{
  "n_layer": 20,
  "d_model": 128,
  "n_head": 2,
  "n_kv_head": 2,
  "head_dim": 64,
  "d_mlp": 192,
  "vocab_size": 2048,
  "activation": "geglu",
  "norm": "rmsnorm",
  "norm_place": "pre",
  "norm_eps": 1e-06,
  "positions": "learned+rope",
  "rope_base": 5700.0,
  "rope_fraction": 1.0,
  "qk_norm": false,
  "attn_scale": 0.125,
  "bias": "all",
  "tie_embeddings": true,
  "parallel_block": false,
  "init": "uniform",
  "init_std_qkv": 0.056,
  "init_std_o": 0.0695,
  "init_std_up": 0.0801,
  "init_std_down": 0.0801,
  "optimizer": "soap_variant",
  "lr": 0.00655,
  "lr_mult_o": 0.949,
  "lr_head": 0.00745,
  "grad_clip": 1.0,
  "warmup_steps": 200,
  "schedule": "wsd",
  "decay_fraction": 1.0,
  "decay_shape": "linear",
  "final_lr_fraction": 0.0,
  "batch_tokens": 32768,
  "seq_len": 384,
  "doc_mask": true,
  "train_tokens": 144100000,
  "steps": 4398,
  "dataset": "wikipedia_en"
}
Each number is 128 + 24 x the weight over its row's rms, rounded and kept within 0 to 255. Layers, rows and columns count from 0. Numbers have three digits each. The size before them is the row's rms in percent of the matrix's.

# layer 11 attention output (transposed), 128x128, rms 0.0693, rows 102-127, columns 64-127
108:102126134119100111100132086114124176147118155129145122169116142160107157132123157155125104115110122105089101128147119153136104144171155124122133110135131153125101121099109088147062144099160095
093:145134085157125134131139113176124131096140118087075117123083139132152088113149078139157126128136131075112139128136137114101134081118099127126133111113118172133127147130141160092144108116060125
099:135089088134107111167083122158113132122140151104165134083089148142150119132135097100097144151135146154156150135115093118126105127138079134136128147152121187112121113155129154136126135116170071
102:122130131142105141150108108126124113136124157127130162066104123155136134204121098131163171142067121136139122076113154143149137121095083151132087148158107150122081160122136126119128173119110103
103:078142140167147118091109119171145151124167115096110121130138127153180124139091138134130132157128158113113095133118164143136142140138141086153110162153136105134121121125144174136085141114115168
100:133131129116138119151096131107101091133179086120114105128148130107144144110137123130141125134111102121150114113158164155104121119158126131105147169154101107110122186162138093142106117130098193
101:140103139158116118116140124112138163127144143156123138149126080064116103117108146152128135185158120114098147142129157117136135108145114141144091129137144132133104091086155079158139191154159158
106:111134139154144109135127127114154134156126099201117120170104161131137165100114125126134161093119131096103098128168123128155116127176100106128122127136120130153199137116156124115117183154073156
102:137111122113135075137146141126124093109152132149144153108127153165144121154118098082076130139130162115160109123123161095155120123101139128147130102086107118137173158128109137132170158156126154
096:089102111175114134142128146108110142136111101150100171135090106130137135116128155153164137114163077143112137117122118122105111132096105139141147125153125130104170117102171063115074147137110130
108:135156131124130102143117116099111128127133125122139097153103158137197146114155154136126132092124170125122119126162168110078138126127133118127103150145122102106098146078153096131111160077159138
101:105138094100139125086149110125138123134133143095099128111117127144080141081178121140129125115077136116124097132128138166143132130107140124118139150115119140123133128180174101121145115126138139
107:121078138101150122152116113130122167112101169145099153114120138093158101128140095115130100129096131073108157112135132129121142143141130110153103127160126121140116147131172089165096115120145109
104:116153128092130141137105137104151127122158107156151113174078113127155128128128100122104125124112110124126146105125095126106119100183112150109140121107191133095150142105091126137115137191144077
099:132148139131118122116100134122147120113130069099141107134133128129211159147102117122138139099113145150090130135130095091117166112128141156148144149159120111171145108143115119115086105123146112
102:115143162115154125084123118117119138096107107130138115120168130102109118135142163172153091119134114104109105159142116134100102149119143120135123144156127135152077140151164113170101090138109124
106:134126100120141120109149141117088098178156155117118106102144122107153106158106167124117101129146101126160158166146123172140160113105116100136147120155155132099129148080107116136133132147118113
101:145081124135152150150165135126127129102140100138085144142100118114112111088129128106117117119139156081114129115133124136127149063107126143140162135101102161103110169159125111176136137164100118
106:130098146095105113109165148129134131135120116152100151128167170104175121143134171130175179112140151167119088114144110135116122132166123131155123149159123176141104116110108086149109098125151134
102:099138137146130140142151158153128137118120157134140138095151146140153069134106163123160106135126101145133176132173099123157116136114124142131110143115118100114094133144126111133062097105161105
103:132143140123123122137147113153098127111134080074151083133135109127128109119135116135086176122116110082112167118111124151122160122171114150090159164129164115141133154173140121159157126122168128
096:121140147103176159126140109156113134122178089136119128138130102119120156145134143097136148180137078114162111109142136138123139125180144121130144127122124102124109134150107116150064140118131158
091:121127144092100139129169132131149154108094125157100105157102155156139136131091148119139113149132130180124094159143123152113157105136153156108150086142127099041086147132187162111148102090132120
101:136164143102173185127168131135140113139138141122128131109132146144117084105134129161132120175129133100141134151147136120154088103105090114146127131118149139143126123090150152165129140113098157
088:126101122136076150087159161139131095096108156134097105118140099105084156136123155082165152177135115130109133135146102116174125113144109136117115138127128133157089098110135154101149108088126143
096:130077146091150140124132093114170087126137147093172127102109113172163144139135105112113119172114127106141089087145131134125114138114148140147140112091102094093112135149112106142097143156136137
# layer 11 attention value, 128x128, rms 0.0559, rows 103-127, columns 64-127
094:104150093117165122093191106110103126150128117145148162134145126130136142084175113131133144084117124124173104148109110110124140139142107114075145131168144140113117083130140063133106160098137123
096:089101186160107123094122137150146092119130104095137113147127108156118082109144145098126110125085100156132150123108127118120127132111147165134114117172176108119147158140079100109082146146077088
097:090077137148126172094128108148097148139147141092146143158128147097157172127158168137098089112144153125141174121128157155159175141105118161160132139126155137126149138089116095133127137109148121
097:135137160134178153126103137122086119087124158126158129144122162129139078113146110140113122122150128098096129117154176105099126091136149103174145148143151147090101084126126113116107165102141160
101:151115127171108135127085119133115173104119147123112096137141124106153068146149121131080104136134123122090111182106143131144109170153087108112156157143115115133142133079157188124145160129103134
097:123168177124122111156141161145150157100141130141109139109129148085129135141134182117095104155147102126124072145131140084104150091112087129134086148117091125103156119136096147129139134105146079
104:151147098151154128119146104109192171090117119198127116132126101068141105111151125135130053125172119157094084156106119126152100115141136090130135088135097126136127136125132102166153158142165170
103:139125191138166110151157090154138140088162110112124133122158108127110134079132138152120130103152099130093085149135146113149108132139108147090123145111161148172121097145141117112125146129084093
095:157141145128124110134113174112118132108137122126121123154106106072076146146132158153126102121155153134146109182154152103116115168153151116104152124150074196109128172131136090101175147094124138
099:103140129063143141104159128098100102121171110097155120099108137058109130129152136099106116117175182139123143114112135102134091134139097103126156157154131106130101137115127098139093086172121116
106:119161142110107171061099097099120127128105110111150112119085132147113143088120124126136123128105070152116153150148162134110153148153076103139089144155097106131129115162071105123152144147104106
110:126144116147195119126153154137136120158085168155126140133147123118110150150149131128093096156141125130135100112132134119150166133138124094083121118169146079140190164098124075161116125094146128
100:101154145140125151113120130108134099141142117113123151127130133146159104123114127111150137108083157103128133100076122139125120137076160123113135071127071105104116125129178139150121103160135096
103:083126127088173144128104153146127148127117122121144145108127122128100129138112112123103162107181153134160150121113150133147072074163119149145128136124158176110124122145183159109119133089118119
097:143138066139159105175120150148140131122096138131123096108087132118103124139132105098104136129153084143103141139128148086143166090160093123114129108147103145145108130091158127147138128100155169
104:117145129121128168153072095106129150115170141130110094157107141155136140151128158110154110125057140160104117107083165101132153149144176123144120120136143144100125103106140155114127100131165161
099:126168076143092095108144159113132079143140113173113111123137128108150138113099122111166099085121115104128127098114144109100104161123094107115108143141172101077143119117132125135149134127141112
100:141072129108137096130102147174144076130129118167115131108110098086105118110128131107119098151135153169115129123109149156174135080101099097108077112113130132122151098145123128125114113113114130
098:184149127082122116156100167131120085135100163144125150143103141136135109122154126167094123180129130080148108097100104083096126120131085139122135100143094148134124166114111163107115124123118124
109:091140156150132101154124136116085134093120123157125113122157122154110087135115109091143160154104138144180173100126145131168149133075122125139121161159110117133107174112165132134107165179156139
098:147113156069114088104110123122158138136137115130141145153150118101133120159143126093119111176089106075118137140114120118123119064106125104161146162132114132129123114108150158099158104142145121
092:083163130103116114150125096100138130170125109105166109125109104140121111101109133088145086127128128093113096123134142134132130160145144166142096142126124103109134139132065070119093095150128136
100:128149105097146122099126084106121107172182111152107141133099144156114169115136156150110138135088097128121084137138138166151133117148108160082123126136132133094145115118085123128065132139151103
095:110120186120124128183123153154117115174137134132115209139100129136170153161123120118121136150108148142140114132151144137096142155156130144180135141111112120121159158132102127102126136170092127
099:155134127156115170120106142176093114143146130112114151103121152134097130119156097078134167114116117072092136125068138148158116116181122152150107119158133115136099133137108087117141126135084078
# layer 11 MLP gate, 192x128, rms 0.0806, rows 0-16, columns 64-127
091:106119150141143133083128176103132136088087124113098094133104113161094150145138087132124125156122123130081100123158125123118131172134105101122068163172160142107134163155151136142119130125194103
091:117118119115134121122135135174119088123104116079105125130155100132108152170129137108126123101056146134127096091119118091098173097114108180088086126132128165123144118116114141098124177111147139
104:112129109137147130144159141117128125112115168121144076144123128082113138180102138143136146143153091143132126124127098139149165106130157103113185135135114060116138119114084131159149108126131141
088:128116090145145113100133165157103111140160122112155135082134110149162121103149094115143167154134123129113106201111093124091126103089135154104107083159144099124108151122136153115146159115168113
112:138138139151123124144123132119092115109150115092126140117106114099158145133116106151122193152120077129129121081123125124110094136105128093138124073157159179102129149146121136177104159149122127
097:132149158160141135158109100121139106118109106152101184144117095106109125153090130146118135162138114161111122115130119124113159112164141137154130131116145119145176123082084149093128129100150141
090:106112142127119101143114143094145145137154167113143147122129094154128115171118185127096145117111096176110149115188104108138120165074117095077122120107126144091115135144118131128121139125115124
102:084143124145177160110127137119098148118131151145161157130159149137112106135114124096108153156136106145087127128130159117084128121109153135157143172171112145152133112117176112122131132144149168
102:135164093141117153126151105124135153128121100163103141094121161168114173112122114125102120112105110135136170133120159153100151139141111146175148127134107167118170132126111151175133131148178130
099:115109099138124148119138147098088114162140087170151198093105124145143144126137146128154129128135095158119158130152113136089133150158152150102102147119107115110164130121134109130141167128130101
094:115120160113101151119134137112119168148120135121129142149173150133121106121114135120141136086121129159135134138091121128107114161101130119116131094125127119150104075089139170152129134076162112
101:130124152096121097129119117119118140079152169076125148141136152108139148114119117084081159101121134101094132130163113121096098130141145118153147110109105123146145116088141126134088141151139134
100:118122161165126125111133095148124149121141133152139135064137170164117162113140114180103142137126135100102140112148115109132155093154147082162145114165161142112094097132111160137136110114161157
098:098134082182134135117140159126157108104129137117185136090120139121091099116086134156157134136167129126079150142180162106111117164132134102133135152191121122100115138154108102142165155172124141
092:170149091111167144132136114120122120125174115169131150135114099140126150116098195113130097103138087124138130102150138163116089148171181116120122106132172146136143147148098159083118136101096109
100:126112085133160104133153145175106149090131122122111133126122163127149146166144139098132130150167176124136096115129140116140115162099155101078144099150162105135078148165144087169123175126117110
106:134133159159137161175120160143138105118142110181111171153144135121145146097152092148098078124134145159099129111117133085122170133156131098128092098090157167087133144137117104196088115113123122
# layer 11 MLP up, 192x128, rms 0.0792, rows 0-15, columns 64-127
100:177102112072131126140129145137138139134137097140099190134210107131120136112113161105104157122117154131119119116129150123107108103084105139119119114129136131176162113120102125150099175129099135
095:096154183093127115136123106137139078109102111125117139114112169084105110109176145156093104114115118137093133126135113106106109095157136131152144146115141151110115107094116083112139129077133144
102:127136159159093167169103118152124116175126141096111113093153149181157157156161131144127152133151171145149161157179145192121113106067139126167092150123115129118130140130130113129151154114090147
104:164129164075142159109137154139112135161174142080140092119162138141116116110123126155136121151134142119153105134107147135154126067137129105081186148129148160140109141091107126139123104131077110
107:133105089129138177164133165160126127150174155164133124089127121143157114146171104168117137080137122143120108107109152129134122131120128092129162169148113144141116104104083117121078118132155108
102:068149127110106138144141145119089159147134124121144155122128140131170105152214136097105155100111133175143110099152114121165127116130090141125087119125129145117111119129123139160124152149124130
095:131100136129169137114118144137138107142143157145133158133153152130103137141174134167134143064133143122135164090137122158135152130120179136130130121129101101134105169093165168149118127065142143
093:172135099148154134076123158131132165148090151142135082143140104123112107111115108155102114148123183153109122135136144134106124115080108149116148117126137128156105109146128156121162146174157136
104:174139136141115138141162144059148133135150129140169116094132110149128127141141175124117104108157118103117172132133120140107117146182135160113117100090168108155109093144115139130129120151149124
100:141136150100141118108177109091127144112126109141107093110125106124134108138118132135163110127145134127141099083074133140189131136107136104131135151101138134098109095163072103131159152099149195
101:104107160161110164119123137159127111113111127083142174101112151081115150102143135100111130144092122131109110095085107088083153139138116104144129114119122126132139119101113135126117132148117104
097:124146155117115095121153126165124172119123140119114131119126130114149149122137078100109138104128111098135078128146075104136161145124160108153154126137144119132118097132143085112163140131097111
098:122134103126189125103087101143147122154150088118147112110172133154125104159161119104120132126128180140086128124092121155127176076099132118096159132168151091113085138121113122175112148115099163
094:129140155129124134133119091113131182089123094162169134144095123121132141173143141148135148109130136140086142141117131132132150144091158111129109157113093117150143117063189127117145120148143156
097:155171148115098116106130157139137150091137162157110122137118109121142098111164131074165123191101118120128092094119137148101116174107135137142163153092107108085143121116123089133096140125129163
110:160105107149102169174110103123105130127072107127129095143139131144111162078171167120159162115104120129135102103141092142110104150136124130129104120084158142148176126110125133120148166157150153
# layer 11 MLP down (transposed), 192x128, rms 0.0806, rows 0-15, columns 64-127
096:128157139119121138125121134142093092124166127167117146105143142156106132112142098189072137148098173131115122092111112141153148115137134139147158135113123121108094128122155165175133119159183141
103:154109117119111113150168161133143149114148113129127135116107145102146171149103103109120094103136172076142128114142117130147145130081130113139123166111157098135083164120158154152097134130155151
103:106164136152099100101124092145122154144147094148129087137126115104137137142137054084106099127159149164110138146106093102124150107144147121157097115141138097123093123148150092164082110130114147
100:101132091104118105166155147123112174138153128120104084142118154170085116143139139093116130125107183137161098184126118126110129115126143141138147143098098116171136098115106134158112110089086113
110:141127150139177143109121113131173136107142122149139098119151110118093155103173129173168109121118125129166127106108156128113130137101133099144171157103107150131138074135127110144106118109135104
096:082131138131199141119140101116133078129126125095104160107093122152095134125122121168122112146167150125109157129122146107135114158121136136203165133127127117103108161122123103135082125109132128
093:103131131098124150126110137131062127104096102137106152155122098132121161150091116096112087132126138117153110117126077118108093185155113149151152109139170143142111139072116154171150075101161096
098:142119136101170128110131093110131136103131152140129104110160166171145133135123147145142059160132164099153155110129135096136158187130103166143153181125106133087113149154144119149128132125103116
104:129096129166123118171156063096136087143108123125138083116117097078121109113125133134100127077138158175108104152150075111137103139131126117078121148082158075117111108133104100148119141110114150
094:127119206150104121127112147148119154139134106154105138196113143127079134129098144110091100189112130161130138135141135112126091162133102146138111155153147114128150120150173171126182117115150128
099:141074077121125097137100122127113140131172133109067134133145097142132131109119153099140082134103127129132117144111124124132110091149125132174108107145112090111116095080107153107165130132113129
097:166178127112136178106147118090159175155102156154166068150105147117132114131096098142179112152113132180128163166128154147110134133087145144127090127119130154141140129116134124141123166117114149
093:091110123131134134129146128151083129130122150144197105105106172126159143140125103125139111121136085146124137125123127176105127137106109151130116102070125150153100140124153105101160151109097105
093:122123132128122160109132142149187120131121148182133104106106141144114102105094090122132139126128085147128159092120140101107099108150139131155162164164188122103122112131132125169122098139122138
095:094146153138118090130114153137133126137123139125139122098171121089118162114109136138121100131161098151123098130116104141147096110156087102105144178116146136164102105124085143097152132117079147
105:161084103100147114112116132155125146132116131128123128135100078106116130154140134107130096151112126091109102106115143118139121110126153109149095117139136119109147099135141133152141109124144153